Weights of a small GPT-style language model, trained from scratch on English Wikipedia: width 256, a variant of Adam for these matrices.
Each number is 128 + 24 x the weight over the matrix's rms, rounded and kept within 0 to 255. Layers, rows and columns count from 0. Numbers have three digits each.

# up: layer 2 MLP up, 1024x256, rms 0.0493, rows 367-546, columns 192-223
# down: layer 2 MLP down (transposed), 1024x256, rms 0.0291, rows 367-546, columns 192-223
up367:133060123119176171146181116136170171163115119102123090113126182173113130144083152133111184139097
down367:087092103201146117138079062146106144136168106099097084129153134129157154097117183150097111101116
up368:168134132089115160097111125091124173106139110102080155171122089139171125140106137125113127089146
down368:173114195135129171073194174174148145119106082127136152123137170134166138085140124128139120124182
up369:127143122114128137135141082171109130088109152134115103157140126127126103153133087153120124101122
down369:135194139128094125100164118182102125095135149112148108140133114143098104133097128159087100167161
up370:151191149107104148105098098151081133108120125132130111187143118095124148116111144127112133146084
down370:110121103115097115193174123105131138115092142133091120098095112132149156110135097112119134153136
up371:140167202111077142107091166147107147153111180126118105098173161159120092127099120112068153169175
down371:102136161123123100149106125143142122110142131127126124145098094100131154122132151150137142149138
up372:165113135117157134094135130081163116118123105129139127176120147129140108149144101122157116152133
down372:121085141147141090108162111127158103127120111134136123154126180132116141114148157124144155156098
up373:106111127153133164127148100141144130093141144115126137155091099144129097142161184135142119131098
down373:121120133161087123113082070102112170103134116126184181119145148088165102146120135067116101107124
up374:096190149081118128109068122154057193092137128109102090178116079100151107152168119132129129131107
down374:126116144150115168157135119167206133133134113114127147032160138158108154083111098151109068131096
up375:094119100109145147137124109116116109123109127125112112118136084150159135153129109114106125114108
down375:140132141148122153113124125120134131084114149138146141110105136128128126124129122128127124155144
up376:116108125132102118133125081118105153143112108117094119111168132114151100134157116133151119100123
down376:117095122144150131109104115132130104086138111079098056133079129186107110122107132148069145155148
up377:132160143108137132131083148114088140142166144112111089144157071109151128161128130180129119126111
down377:124143158141166137122145136154123094111150147121147169138169075124122129139138144113163178123117
up378:123125141133125118128129131122139131137126127120123121130140121126126130129126119129127124141131
down378:130129128126130127126124133128127125125128120128125128129126132126124124132126131129131127124129
up379:202134109120111145150096088124102129163113159112118112129114125134121114123120119159089125140121
down379:115145111114171086158115108163091129134114111108109117128111112113140156103145138138119148133111
up380:150121112106141145077123122140097078113140112146111056132130113127122120122157167122074137124144
down380:154109113145137168038152116143138165123131121157132149176145121128125109126126153114167143110135
up381:176133147112129113086165104110109116139105118121115104119181121148135130186109131135065120170119
down381:162120074140109148122168116153139128148168156131109139115101155142139109150110111117119179139135
up382:138177161079117153082120123138115134116106119116095112140125106138162105176141118153111147119099
down382:118103140144105112131115149125129152127111102119156179134139128157154119138162109105158149126122
up383:124128150133130141126132115127146125131106118131131134109128127138138129139129126136140128105136
down383:128128118136132115130136120129124130126135119121132116131119130127120131120126124136126127134131
up384:147146174102096173108157148147121155125154113108091114162137167160182151157104127148137136127048
down384:134126119143121123117135133125087143137127110131120114111134128148127128135109121147127132137144
up385:136044126107152154145119142147128166116126107112127114065099118171126084135119173131130145135105
down385:126103170085131133126113138101141092101106107137124149152172141147135116128184102111107167175122
up386:151115140082091133089120137137148127125124101102096121160134111144174083159121141130104118127101
down386:133107133105105131068082135144134135075131142110123114121154109136143089166137098109134169127157
up387:138105127108144126151105133132118109097132165116116103164137076148128094140157157136095098105109
down387:117143137137128136151131148114136149104135131120127151126127162133124078110172109145104155115130
up388:078176105091143131133116098145108166129138140110124143105126096161175118141137117148090116133110
down388:155133124124143111148086110115112131159156114109134131156103118159068179151150093082124118136095
up389:093145176112082147117152124089112109094130122122119119206105098115152092143169133105180155116089
down389:158132098160130133171156126126087120163117144139156130121121182150174117194144178088098100091121
up390:114117152126140127138127130100157123120157134098117105140144165116164103127121142109191113104123
down390:139166142111169113165097136113180145158141140133157144131148089156181160088185153113124156123119
up391:182129126106104155081151121082151126151119138096081132121144169149179114126138129158178117087138
down391:093151124137142137113106180092078143107163121189162079200115130123137156127166089221147105113167
up392:132156136130049119178141143096129132161121164108101121123164126140108111118100159191112110129173
down392:120156141150123127070150111112094140104062107127141153129146170099116141159161128149143142140164
up393:096128188105103138120133080091146143093142088110105123172104109146177152152092196088147160132063
down393:168149109119104120105145174110089111129162109079118123133131142112136129117142177069115122175134
up394:123171056088116132122147129105163089137100214114103128141219153142172112148071148095075161087166
down394:140156155146123109139147097164076085076181111105128093167152124109118139090183106149129121086073
up395:104104176085104142105077123160094135120135103109112126105165077151147127148101136105118165124121
down395:174130138160105108167178103108118105091169112116130136160155114172103142111105127112133164114130
up396:144127142131150130075081076099104122090144132132136132148091106091117104123163112135105154111102
down396:127097126142128123128088124120106128113136116125158125120113140152153149145111120112137119116179
up397:126163080135115126144145110145139142115143080124121080143087105121151098126116107154118070168189
down397:059160131152144140111168108141082134115177111129118145103110097152118093109119158166131163145144
up398:143129093155099154132099125097114141100106203122088119146139149162156128151105187177081117135109
down398:127129104111135149104128224185080134110128195135111080057132145092186192133078188123142143080117
up399:057129097137125164118152167147179160153112120133125119113156141159135089114090121109160097133142
down399:061164165158154123066145114151108130125186118112091058176108077106099058108135159171110135106136
up400:090151155107096143115170114101156124141149117119106156126147121137143085172062209106096172127168
down400:198100068144146122068163162184094043148116121119124094197154152150120153136096145079137105226162
up401:113087122053141160131147149108112109128136104115103096113172102146136092156131120139078100136194
down401:071156152044124103114099156068133128087100177123096131230073072161147072120127127138097138133182
up402:133138110090078139143108155118132128109122140104065097113192110140141037151092154170132127139132
down402:103133145137120118112192134106138120155116126152113071140166087141073101154110129157126149129163
up403:079154195103115149172111114151102154096149136131099112181136068113176136135125136121082153136105
down403:136104148111095126140211165147172141134153128128132132136126082196157098173131121046115064120142
up404:123120149122106103139081039118137133116114112106135122175125131106161112141151132113124098120131
down404:127146102147137098155138109130124134129113089119147154144093140118128131130142122094164121142139
up405:114116158110136135108134115111139102114106150123116144147136125117123143162099152121115136132158
down405:128133133113093119162133134127112145146139105137146163077128133146132103107104125126103123175185
up406:091116162128125119132098119160141150112115156123105094154141090105145129141146113117131159149132
down406:145168085099126129090128174122119154151107124116173106136122133115102079154109139133112102125171
up407:138139139121131121128131137128140136130123139120121139132133121131134122130126128124126125120135
down407:129124126132131132126133131122127122127128129128130121129131134126129127124127125133131134130123
up408:124130126120140111164134140143127110102136092117128107181105115102137127116157190126146099133067
down408:145096108127150113138175123146146117139150114143105147166073141085140102117126136123146115110089
up409:157102141131134121146101128153172141094122086122120138178093128113158145119166135143182135095090
down409:117135094135082146139075104117150166132130140150162153149071138137136153157127137147084158103108
up410:063137168131128131098108118104114124083146163118103139147168064118158069196121155102104128121119
down410:118148103119147099146160136145113136102097141113126119154169069170138149163113127120139147125129
up411:138136119119103125097120093145151139130114156122127115161132124111137135126146117142138110130164
down411:133136110127127140132130103151138125128149108145151140131128116131142133133131102113138124135141
up412:120134136134131126125126125123128137133131129131130125139134131124123127129122146133118121132121
down412:127132127129128132131130126128134130129123127129127130127132126132131127131128124129131133130131
up413:191122134106124150132160122106140108097084097067076109150110125170183126165117103149148125106101
down413:162118034126104134136125058109163130170170083149132082118126161204130123222142181166098148145157
up414:137185147108062119143079126109118142073147157126115092157117079142122094126137110148105114113144
down414:136138138063173103164153137102138185180190102129115064192072054133135043158156190082107121140141
up415:134140149100146124166056117097159108105132121110120116138083070113155019159105121121170149063126
down415:093104114137110145167111061083099159185156129130108116205105134111105131116109175098074139097203
up416:158169141105096103132148124114138125140111114115124080143170114137129094121163163122123129115129
down416:149108106155122139137137165111131143142145162108132108131139158131126117151094159110131082118136
up417:120162073099142150105117140106118147168117148103108099100150107144130122127116121127086091153143
down417:132120138108121141137140168100111128149127123141149145143132121120131143158116129140126104130113
up418:123160140103083133121149114123110150186129114098116115138177152187109136123129118153125124125149
down418:110166114122121139151125139123073108141146113116158108097119107159141090114110125113108155137148
up419:114143153134107117125124143129146113088136120120118137110111084116121112115164164143144124130130
down419:142108110133135156092138141112101145157132095130131130151121151114127126199140150114122111123146
up420:105159090108088169107094133155128141099104127096092107135144094152150118145120144138099147156139
down420:148142140141149173110121126110142098116134142132137113154107103139121133127123111147117177166147
up421:125146147126126142124062142152143143104126115114089105112137144136104074107142152131182124136168
down421:147088159154139164098103166148120147147133137096091138110120181179147085087155119162147167088127
up422:129159170123137137143121155114129120108097143144114135157131123140136103136124107151092156097127
down422:121135116143134106118118132120102127169108130124140182116138116094120115119137124125112098126148
up423:152126107103144142093139119124135186116119146100100088149116120110117136132139134153148169140133
down423:111108158106175144129138115110138176131174168135127146139084130178125124105134157133182144112114
up424:166128153109151140150168119124116146144125111111125111149139124149140122154103150128124160123125
down424:157160157145167163128084142163109114058082177107113121068038133096161224108143116181160132153128
up425:124149176110114149123117168101158149106105132112091106144119139112164105123149133148129130105113
down425:123078106123131154182104131108087136118134114133136155177132119117160136121130139127125130133143
up426:101136101088147120122135104146104152122140099125114138166138088136169114142144134125174127116072
down426:097099099160122134158157142147159179182093056112145136157131192073128157063108128151090111119174
up427:128138144105057122139132160081127134124092110123114109125152137132155111139167132110062165164138
down427:122128129140143095134133153117121106123071132143150091137153139118137085108136106136095113139142
up428:131137102089101136130084126124122136126123131094069119153135128130149092147095172169095128128119
down428:165135123093130170146142122107163123136112171126110121142139100137134103135123122121148121138192
up429:115146071087145112079091125153133144123131113115121109132119079122117153145114114128128088143145
down429:110148159119133135153158113109142119105122171119142087104171134125152125142142113132125126110133
up430:099184103119116147113113094104085100133134136117106065166160148125123118170130129122100161155121
down430:069130129098166110125137140120106117083127118116116106135106138130169108101151182116087151170102
up431:124144127156106187114119190139124120113085132124101119139134153130140127108155096122092133158068
down431:126148114150152127136112089167113106113128117132152088107119079153124157111083135145128110132150
up432:133104092108119148099184126106092110154096129122096094090137163127139128140125111148087140143144
down432:111152147095149157157157137099145127128116132130113152153087096133139139078167165138121142144169
up433:072138125079112168143167169130110165131163136137119124127156090160137126136106108128122156159125
down433:100153129157155113158108138097118109165124130103155128155091156118105148116132124139073121100179
up434:150135098137094140135090100144160122108149160118115111137151085126121092129104144214120141086131
down434:142150139144150124111134148146124107151115146125131134155120158116118120144129108137156115098141
up435:127184163096146166124129150115130150110102136096090118150141094142152081171113116139101140126099
down435:112136143139132130119129128131158115112132133115142126125126124131147138109140115113121166110122
up436:135123158090114142130062131137128134114131137098098129118163091147167115162114153146145137116160
down436:112169143083075134081133150099168129107116146106142083160163099133126101185059130147107176118148
up437:156140127121130105119128185136124139161123111099129141101134108091119114101175109129135094169126
down437:106151073111111105123150066165118129135179117121119141159127103121131094129104163057115160158194
up438:132134145108125123102163112144174127133129135129093123116145150127146085158091121119133162140169
down438:149112148109151176130119124159136092113101100114125160105144131155156132116079155088135140140117
up439:117179189102119153124098125132096074077142144127116128105140044122138060149136111136141138090102
down439:203116164141133110062143101153139101119084053137158107177164158126118142122132100153159109135134
up440:149134102093097156099088115115123163081132157085049070120153127145135098163132128098089158108119
down440:081069214088078111146059189197132166134215159179125132147198086125176067157104097067119130158138
up441:188127087102159139126154114087130113092115148093060114149101146125151137190148104151109105104096
down441:157114115120181083125102090108135087136188074160150116129105131124129065168143178160145119174100
up442:110113139141101148117113124114129127109131163113120094135134105161120135166137143135112125139121
down442:143118112131136116128135114115128124123134127124111130133110132106111105120123119149139138130131
up443:096128112091022112158122093103142111113122090113098134155143113107122137158170150126112237109128
down443:111145155141151106126146141127145151126134105131134116100200126147080112126101119114128147125138
up444:164105085117161145108116178058127188147135171092069123089121153159171102159111125111150095147100
down444:133097127085125148139152125119140121120126142136148176151134133148156147151129141151141139123164
up445:109067165126122117121135114134169104134128112122131119172139122094146109125116087147125105142123
down445:112110177134143087123157124120078125138155144142154156140125139098128162112119133093162154129100
up446:128136126124130136126130124132137134128121125132131125123137130136123121132124133122124127123114
down446:126125124125127130126125127124128127128124130128129131123124122128125132125125130129127135134136
up447:118126112156116150125136181151137152071120161129124071113176138121144127123124193133113115144172
down447:111163126117167129146147167124138154137139125117126128118120156111136106126145133121143101167180
up448:110144122086112133073100093165122120112144085122115146140125111140166101117133115162186126134120
down448:128149136157140152105137134154122129144133086121152102139144149162102107149092155113133123138129
up449:154141139120079122087085136091168141107104138124116126167131157099162102148193077136071176156118
down449:090070124130085121102148130104088141141075175134156141102152190072162117150110121092145126155114
up450:127085156094118149130145136105115182142125166117116115139114153118123114134132149133108212170103
down450:118147104146099101165115150133149140105114117109132140144129129096148115132118076110136086139122
up451:148156075125120123070085155125156137140075172125100112120143106127154156160131134112069123168153
down451:099107124110136141121139123137155127113121115115139133093099144080134127116126159142126130125165
up452:122099115107113151149136144134098143142133154123097098118177113109127099135131097144145141095147
down452:103147098144105127154129169154109118089113123126112146128144111129110110098149130123143140135133
up453:109139101135115188130101155180117171125138095120114067098134120114128086132109143150105119146135
down453:094092112165093133171088151146104118124141117127114175095164114140165166154082059146144175164113
up454:129124138099099161122128127111133151114116137096088090153142080130179091131123138139110135117136
down454:119138125120116120125117124123117108126132116140133118125132134159137140134127128136122127133143
up455:160153137116125125131099135136138140150145134112123121126139094125116153125168099186140121160118
down455:193165107097134114135080156165105068101146170104120133146138139113110077156142184056118176161183
up456:194151110123125140140143152140177154153126174100123146088192143148125111143115153162139147092162
down456:131144101114107125163105179168103153112124123097122130089199094149112196131089152147110142128162
up457:101166114112106146144089131140160190101147149122123158171119140141130169145162196129117110091103
down457:105167171121104139134085182139116149134171186155136149106135139140110126092107128087147154070168
up458:116140147126111133120064112122114157120084148125123089163160138151138118163171117141107101122127
down458:143122102127115109115108104133128155153097121132148097130128119153128135140121138087114119157183
up459:113140154109134135136083126114115101080120096119114102183106072106179109137113132128186181054124
down459:085167111069119107111074103133067145156124077119094051237096069136095124117118163139088092109142
up460:075088117111179163096145140141196183137081116118116104143109146161091103112109152106108120143130
down460:147091158117126105134119133111147135149123111132132129147131149109083143182145136127109108142110
up461:145161118121153140097147121136163103095091120129113130123141148170138115111106149091124132121142
down461:082155140146138141076110124133113124148139167130143151142078135137131127136139108133176110158110
up462:170177111094132155082128144121180126166126120112111132089159152115146118183089119113062166133168
down462:170124145147071120127089121126123149147118138142141155115165113138134112149096133092126121137109
up463:143128126090136153145117121113101162108152138125125094110149091170152130156145156139119156158106
down463:093150139124101106158121137095180108124139118139093122175142148141131097124151113131116111142110
up464:185149144149130138152109185174151124056135122109126093140113107152132096116121152136121131131108
down464:129084155098154138190125158110126135125157137116118135087136117162135093118123108109153131138098
up465:131122126125065123175108190143143131130163170107116136088141079151121118129118183161112126159113
down465:130114137107117141148144125120117107132182131120168140132117113152156147157143106144133153141116
up466:126159152121121132107129152138138115082140133126113098150146077180116119140129113148095151160091
down466:163169087147145135119113151123140128164123212084149088087151097138108067121150161115123137125193
up467:132153163132068139102140138083112146096103102125112121158093186094124103102150128128116124132133
down467:149141133153133095151136139098153120130116140128155142138137148135139157132130148124111083124102
up468:114143122107127141065134137127157103093133140131125117159150142098167057100096157163089128111182
down468:147111098113174117144125137080153088105146092112130159043115125153123156151141104135142133118172
up469:170164134136094131092114168119164107103140136130122145152117142124115144137156096125139125126138
down469:133106114147119128140136123135132117116134148131139133139140137143139140128100139136125136112153
up470:128139114094129131151115110139122083104128121098107142096156104100162094155115158118091140106166
down470:111149123097122122127172120128119116180100149100100125204120084144143105144111146095117138122138
up471:116140138087108143108101103126135153124111148092075097137166107142151085144127154132100140146123
down471:110114130112117154119137153082141130133090128129112085139150096125138153115118123118128139144170
up472:129102131127146146105111133131136138112089170122125116109134141151132118141134128117104126158144
down472:129128103096145136121130123147118130133131138126105152155159113122135114127133148138122148125126
up473:132060116104141148089164091104165109077121082125127124206061073094126135123135118112114157160094
down473:128088187123145155150185116118094133112083100123120188201080089070077135165074168149111151151119
up474:152187155058139099129100142126112128138131124126104156164124115136135095122145117134163128083111
down474:162125135123142128149147117149153113104138125131136136133109115112152118111130107159142106110133
up475:088102107132123155145149097117139138143086134111116133135140129126124150126124135145073091126095
down475:126093159167155139119155128131078175184138090147126096144095087123117085138112162139112118089104
up476:156116176109116157096121120161140074122110070107076140103126113133187106164071149127149125093131
down476:158109191127129160142171157201124159145142122114153116055147098179137089115106154131118093144161
up477:093099155120108123158127099149121131143128156110125120130158103179101128129137125141141142146101
down477:155143121128158137122155160112124104141158129130107119107103148136169127165143116169129187161147
up478:142134141099087129122088112147099116104114130119095112149140117112142107164125103116123101098153
down478:141109134116099116132137142170089140169145113138147119130166120155137129132109142140141126110139
up479:148135122110103141164105107099122089090141110108104125158135092111162122153130126137155137113134
down479:114145123102171109135075122164158129109157133157133171155138096171127127115102100110113146148130
up480:115135129123097128120125158155142155153144143134119109154174122132151122137124118114113105115141
down480:128122109142099120109132130140106127126128139119126132142100143112112133104133131145167133129132
up481:116119160103130134110142103132107154111084108069094119135111133110135097184130104136162161105134
down481:112130144122132142143109125150104121121150102138086163158116069159112125129107117157135132135119
up482:135104130091138133093113100148210175158083143117102132134115141129152137147124115116106119144146
down482:112119151117143177089119125128134155113115136130106139106155130159161122164127107112113119137132
up483:157118140062091133076131134127112155085142090128118044164154103171156085126135180115059093157160
down483:143123149110078101159108064119099169123147128124082066143121106173137080123108151169112095115171
up484:135181092069100125109083097108107119117126129118117090133132094145116111167116128143136108094159
down484:117123151122132160097178134144196146121114194117123156155114068156140139103121144127112126128169
up485:144102153135102149091140118095135105136099116126104138126143149137138111176110112124095159147168
down485:169146121160181130111106124092158092125113100116127179097116149126140118101097118125136148113134
up486:135121166096114129150067152126084186139153185117115116153176140133112114099141093099087119126147
down486:122138015114181119116191137091153201133127103112150138120136105101167112149135120087129107139137
up487:126147120138118163120099112121134133105094169127103120104184155131124099156120142128124139102148
down487:139129110143137155145094101141134126095162128129132141159197122111160122117138097152132121112127
up488:159111110122118157128047168116143195157131152096078110098166144119153065161122101180137113106196
down488:167143080087127149118116127119065117129142100107128133108081173131143117144154165099141130111114
up489:119156164127124162142126173137089157068090142110125092149094108120159144139160133137105151098079
down489:124084067062107140104154101121162153090135074147142158102095133145131133137139103123161159097119
up490:176124079073065117141131154133113126117113112109108141119131086138163128123161176071098093175133
down490:114086127130124129182147105154148091097179081134124100180060137105091122119156129138096102111176
up491:131149170116099128130102134146110169116129133131114109121137131090141080148117106160129123119149
down491:142116139160146128104114130135125107119164133117155127126124165130146145129133132147098116136137
up492:105163152093111112107123107121124110127103128119101133127169060160154111121155164126122113152117
down492:146133112144119150129108137139092119127117138123112141104141136095118115157132144122106099150128
up493:139168177121124128072099126098089141124156148120119097142106091111121081145090136134130183100158
down493:166110168155125091121108161160111156143149160152133119125118100124121130147096150121131104103134
up494:117147099067148145088139124109142141161151115118113088149178143153113089164110122131106141081156
down494:123111095121104126150140134161130132111134155145142105120147145140121180137153076124163131180058
up495:120146156115113134122133112114115115073103143111114072185131050113170077149145116083129129139110
down495:169089092111114146137121117137128133112154160158134144101113182119170132109118129168131099124140
up496:135133126128134132122124130122132131133132122123122132130125127128133129115120124122120126132121
down496:124130127125128128127123131129126127126130133132130129125128126128129128127128123130131135123130
up497:136109187134101177071136120104141122132154117139135100123131154120108112104113106154145147084173
down497:132125109144139113169160150053109086115099174120125072077118109148112115149144154153189085112150
up498:115150137112134117131097104076131130115107092129122155138104130090125079120147153150168127109119
down498:152104158129141115148120102119153138108135140124125157141111114148124150100131160130158139128073
up499:123145141143145132141114143081106079091123174135094149122149113118112095144126184106124125079133
down499:106129083157106150104102182153118142205116077093150155110104118131119125129114175143128105147141
up500:158156153128087150114162068068141116111126113126105093153121126116158078175122118145127150097151
down500:128095126133103143129096129121151158117155126135165098118194133167137101147126125163091157123151
up501:151127117151120131124158126155167138122104162106100116095137130155138131120131135130148108117149
down501:140123098120132127122122144129119141137120108125117135121128126131113140123131125124126134130123
up502:144146152100075127163142089129168109122141167092088080093180093159128104100137105140138136158145
down502:154140170122098127150127147140134100121105116123131098115151150127129158130140117115160107188103
up503:127133139122128125128127138128129139134144131126128123129136131118125128125135137137120128136135
down503:130125129135132129133128125126131120130125118130123128131128132129123128137126121130133129127126
up504:101141137115138126128151128141154118123144110116114128111131096093145134140120134150157097099137
down504:125101125098146126120113111122141106108145130142135103115123153091121127123119123128156122144122
up505:107129117120122115139087123156079122113148117107127150121139058114166142148132139133153115130124
down505:157097141112135153142117089125106140132114175130153106104085235116089139130116070151162127131112
up506:124186151040113118120123116084170140107151152091108160172106082133159136136166131139143161088119
down506:095215141075164153108094116102144152156126139123162118098130149108184120144182148088141122078141
up507:136155121090143140094108131142109193159133125098114114177150086154134134135141123152106086123145
down507:174132106086170125141114144177194118088091129139105156141112110122136152124122134121105097154135
up508:093156117092159146108130112162163146157120127107108134158149118106115131127158124143140134115129
down508:138100131133140132144135120146146127119145132136127124104122128139149139134149125132114147142093
up509:144118121108119178107152112138135145170112097123097125138178131165127149128095127146086126125144
down509:120079139153103148160159100152097152129148085148080137175121092146129143123127166165153117120105
up510:128110153125124148127154106137152134126113133133122105122148130150122113125114106123124129134156
down510:145125143128132125165157122133117127110154124135129141120113131116109110104124120154126122123153
up511:152170101094144160122087162156143174158128135117136113152145121145150124142077118113115110136140
down511:138105130135145130114130111106116130112132136125122152120148156087128128117116109114155128133156
up512:171166122113165148092128121129139153115092174116122182142141150185130140109153143179112141144156
down512:128160121144171126079144152142121126143134124125125136112144141142147117113149120142138170147162
up513:157105124101095156111141175110134143149121119114074129107170131143164124161121169114147135130151
down513:182099190121124119157161165103139130134165173173134120122149123108152145107140105162174172131142
up514:162145120113158126100117137152145146133112146074106117125113143122134097146140134130144149115134
down514:118107100160134100122121125113118132124119139153156123144123144151109167129130139147122139135115
up515:100079171129091131137111097155106107144134143108123092164154105131126112129108164160123122142077
down515:139116130149104133112141100123102105122094142114137116106141154142128098144142149159121150121135
up516:120113146124074168121115156110168125124138155135119108111120143122113108126093177130137120118181
down516:109135107114141146158085121123130149117159099133106134098085132124114121133103109107126115130093
up517:177101097104098168081174115086105114121140140093078105129101162128160103188115156127149162146091
down517:164136095102178074115156140091121125154125139130153142171074114047134101107171122167160109123102
up518:146150133093084150091123154152126158122095098097089108142103116146158106146109117095080127120109
down518:170163120073102113144145149145153218102069180139108084083121114133179100124153143099109163132136
up519:095099145113145134132109111116127158107134120103116121209098076111149094184151120112115139145118
down519:090103120099183138112145120107110113107093152102141191159110173095102133135141124145168149132154
up520:137177148091114156077082156084105110114129113113112128145108089110135073122152083090133124136111
down520:171094114149182140154135116173101084138086086120117180150086126118084074144166102151187162129127
up521:124139114106131123132141156097134124157068160134114119114161136160149123148131134159121115149127
down521:122131138153115137130134141105116120161154134142117113164106148119121120126113121125121115105140
up522:115152112083064137138101088154137136108088202093079152133151108148143057125172170117080167151090
down522:142114147134114143113114114130110096131120139122117136110126178093155143143123123159116137164137
up523:162160168097119122147092126102107182145126163124129131161126101099115090135108113111136135123179
down523:159046122108092147165123103145132135143113150116101107102133131094149130094119106089157123106101
up524:119137113127131134142115123136145138132131117131119132130128128097121115133131115114127131134122
down524:133124124120119126114134124123118129122124129132126123129129128148137138125133132148125129116128
up525:150168129132118142098130097105076110113129160121112106153111097140136135138128125137142147111133
down525:166127084083143130145125122163118117192095111103122139117153126093113153145141134137133127168168
up526:166103097104083140106148150104125171176120145082073090106156121125141102206115133097054127123152
down526:151104079097151145109107178121158154136150149109139086112128065085131093159095135094123132170098
up527:129148146126135173127135135118141116121141140140111143135164120149136123139111138127130115113134
down527:141123117137170088105143109139163119152133138114108114117132117129094124140113146100109120148134
up528:133126127130139128133130125122124132117124123125134135136133128131130133122124131128123129122128
down528:128132127123127131127125131125127132129132133133127129127127131127128121123131127131127130120129
up529:118140135134129128137127126131128125129121128126126123133131127133125125127126127128125126126114
down529:132135124122127124128131126126132129128132125132130132132128126126129130126128127126131132128135
up530:128152095101138130139143122110130166163149138119124109120123075145144106143148138142118144119131
down530:114147128145123119120132151115103124117129100122126140146128107135134162099127127113145144159148
up531:150156143103097132122118127142146160163093147090097088110166148129117111150137141152132162126145
down531:136112129099098148160136126175134117140122105136123143074196130120110147113138139139156107149183
up532:126134098100132113148127157128117135080094120115116141203128144126155128110146125148099132095090
down532:131155128111136150141107121118111150142129103150127156143091108100171153140100161146070121132101
up533:098137151125133157149160141127153119122119147126123167119136111164155144128114081120117119108151
down533:142120131120139117071123135111068124126139153135126140156126120120134103128147140137156134123133
up534:086099140102102113172089146122165110174099135097117127144163173122133118124116157150120136153131
down534:148143133112158111112110121102128121127130126128186160137144108132157134108160147129148125139150
up535:142142160141135113097178119061152146088114112113129127109137129114152117136106155122111176169149
down535:139144127125132102161145150112121109170127113113146122110127137126132120116139123101095116116119
up536:110158148120119119096117130083130111122099127123103068109149114109143040137100158087142158119139
down536:132150153151105137160108090130094107191094083121101130079101141117161097099131098126084098132092
up537:114164144127120135100139086102145138123132174133136146188079113123108098164094102130097155133128
down537:100130157138116161142182116119138130127072176126172151122087178124116153118134176139144143106119
up538:128128130130124134138126135137131135131132117129117123127127126123133126127130128124126138127129
down538:125125132127137131126120121125124125130128129127131117129131134129129129130127126128128123125126
up539:153188169087124145083056148138143135081102163113101148124079129100155126136176106154131161087108
down539:126134058131137163090107158125117127123123079151156185140127113142136100145115113127127132095169
up540:141172136099128164142113178139127138133140123128107091152144092193144140134131095127135122102127
down540:106160141126187112123128178116085125172108109141129144142120111108122127133127114127129143127138
up541:171146102124163138074128129135156115139103156110121123132163123152155135150125085112122117143123
down541:131151126131122126102162141092132122146136159122134141094163122133133115115140125111156140113150
up542:125151095124113174120118182103138114138117112098082118127146142153148113165111154111165144114096
down542:127109128143129138155114129115147133112098110131135111189175104130092143145084131128154133090176
up543:132103139110139118125144118128144115146166151105120143111150109108126093179099177177135152117131
down543:127124104171136135148094122094149110124152124120175127106107141155138124135151112127156144128119
up544:092104146097124139098138079108089112148106123116126103141150095102113093183098099152122167121195
down544:120122110124086149146156133125092113140125140130137147117110125106143130125118123123101108159143
up545:121155139119152151117135119136120141115101130125120147139150120137162118121137146128101137125137
down545:116156140137110125147156146102117130149108153143113124133118138141129129105104117141100118117165
up546:077139083137141166127137126139134160122117147123117074135158140124137117161113149141100104131071
down546:116105110135161121117122125118108140138064094110112118143134131111144146134127128138135114135133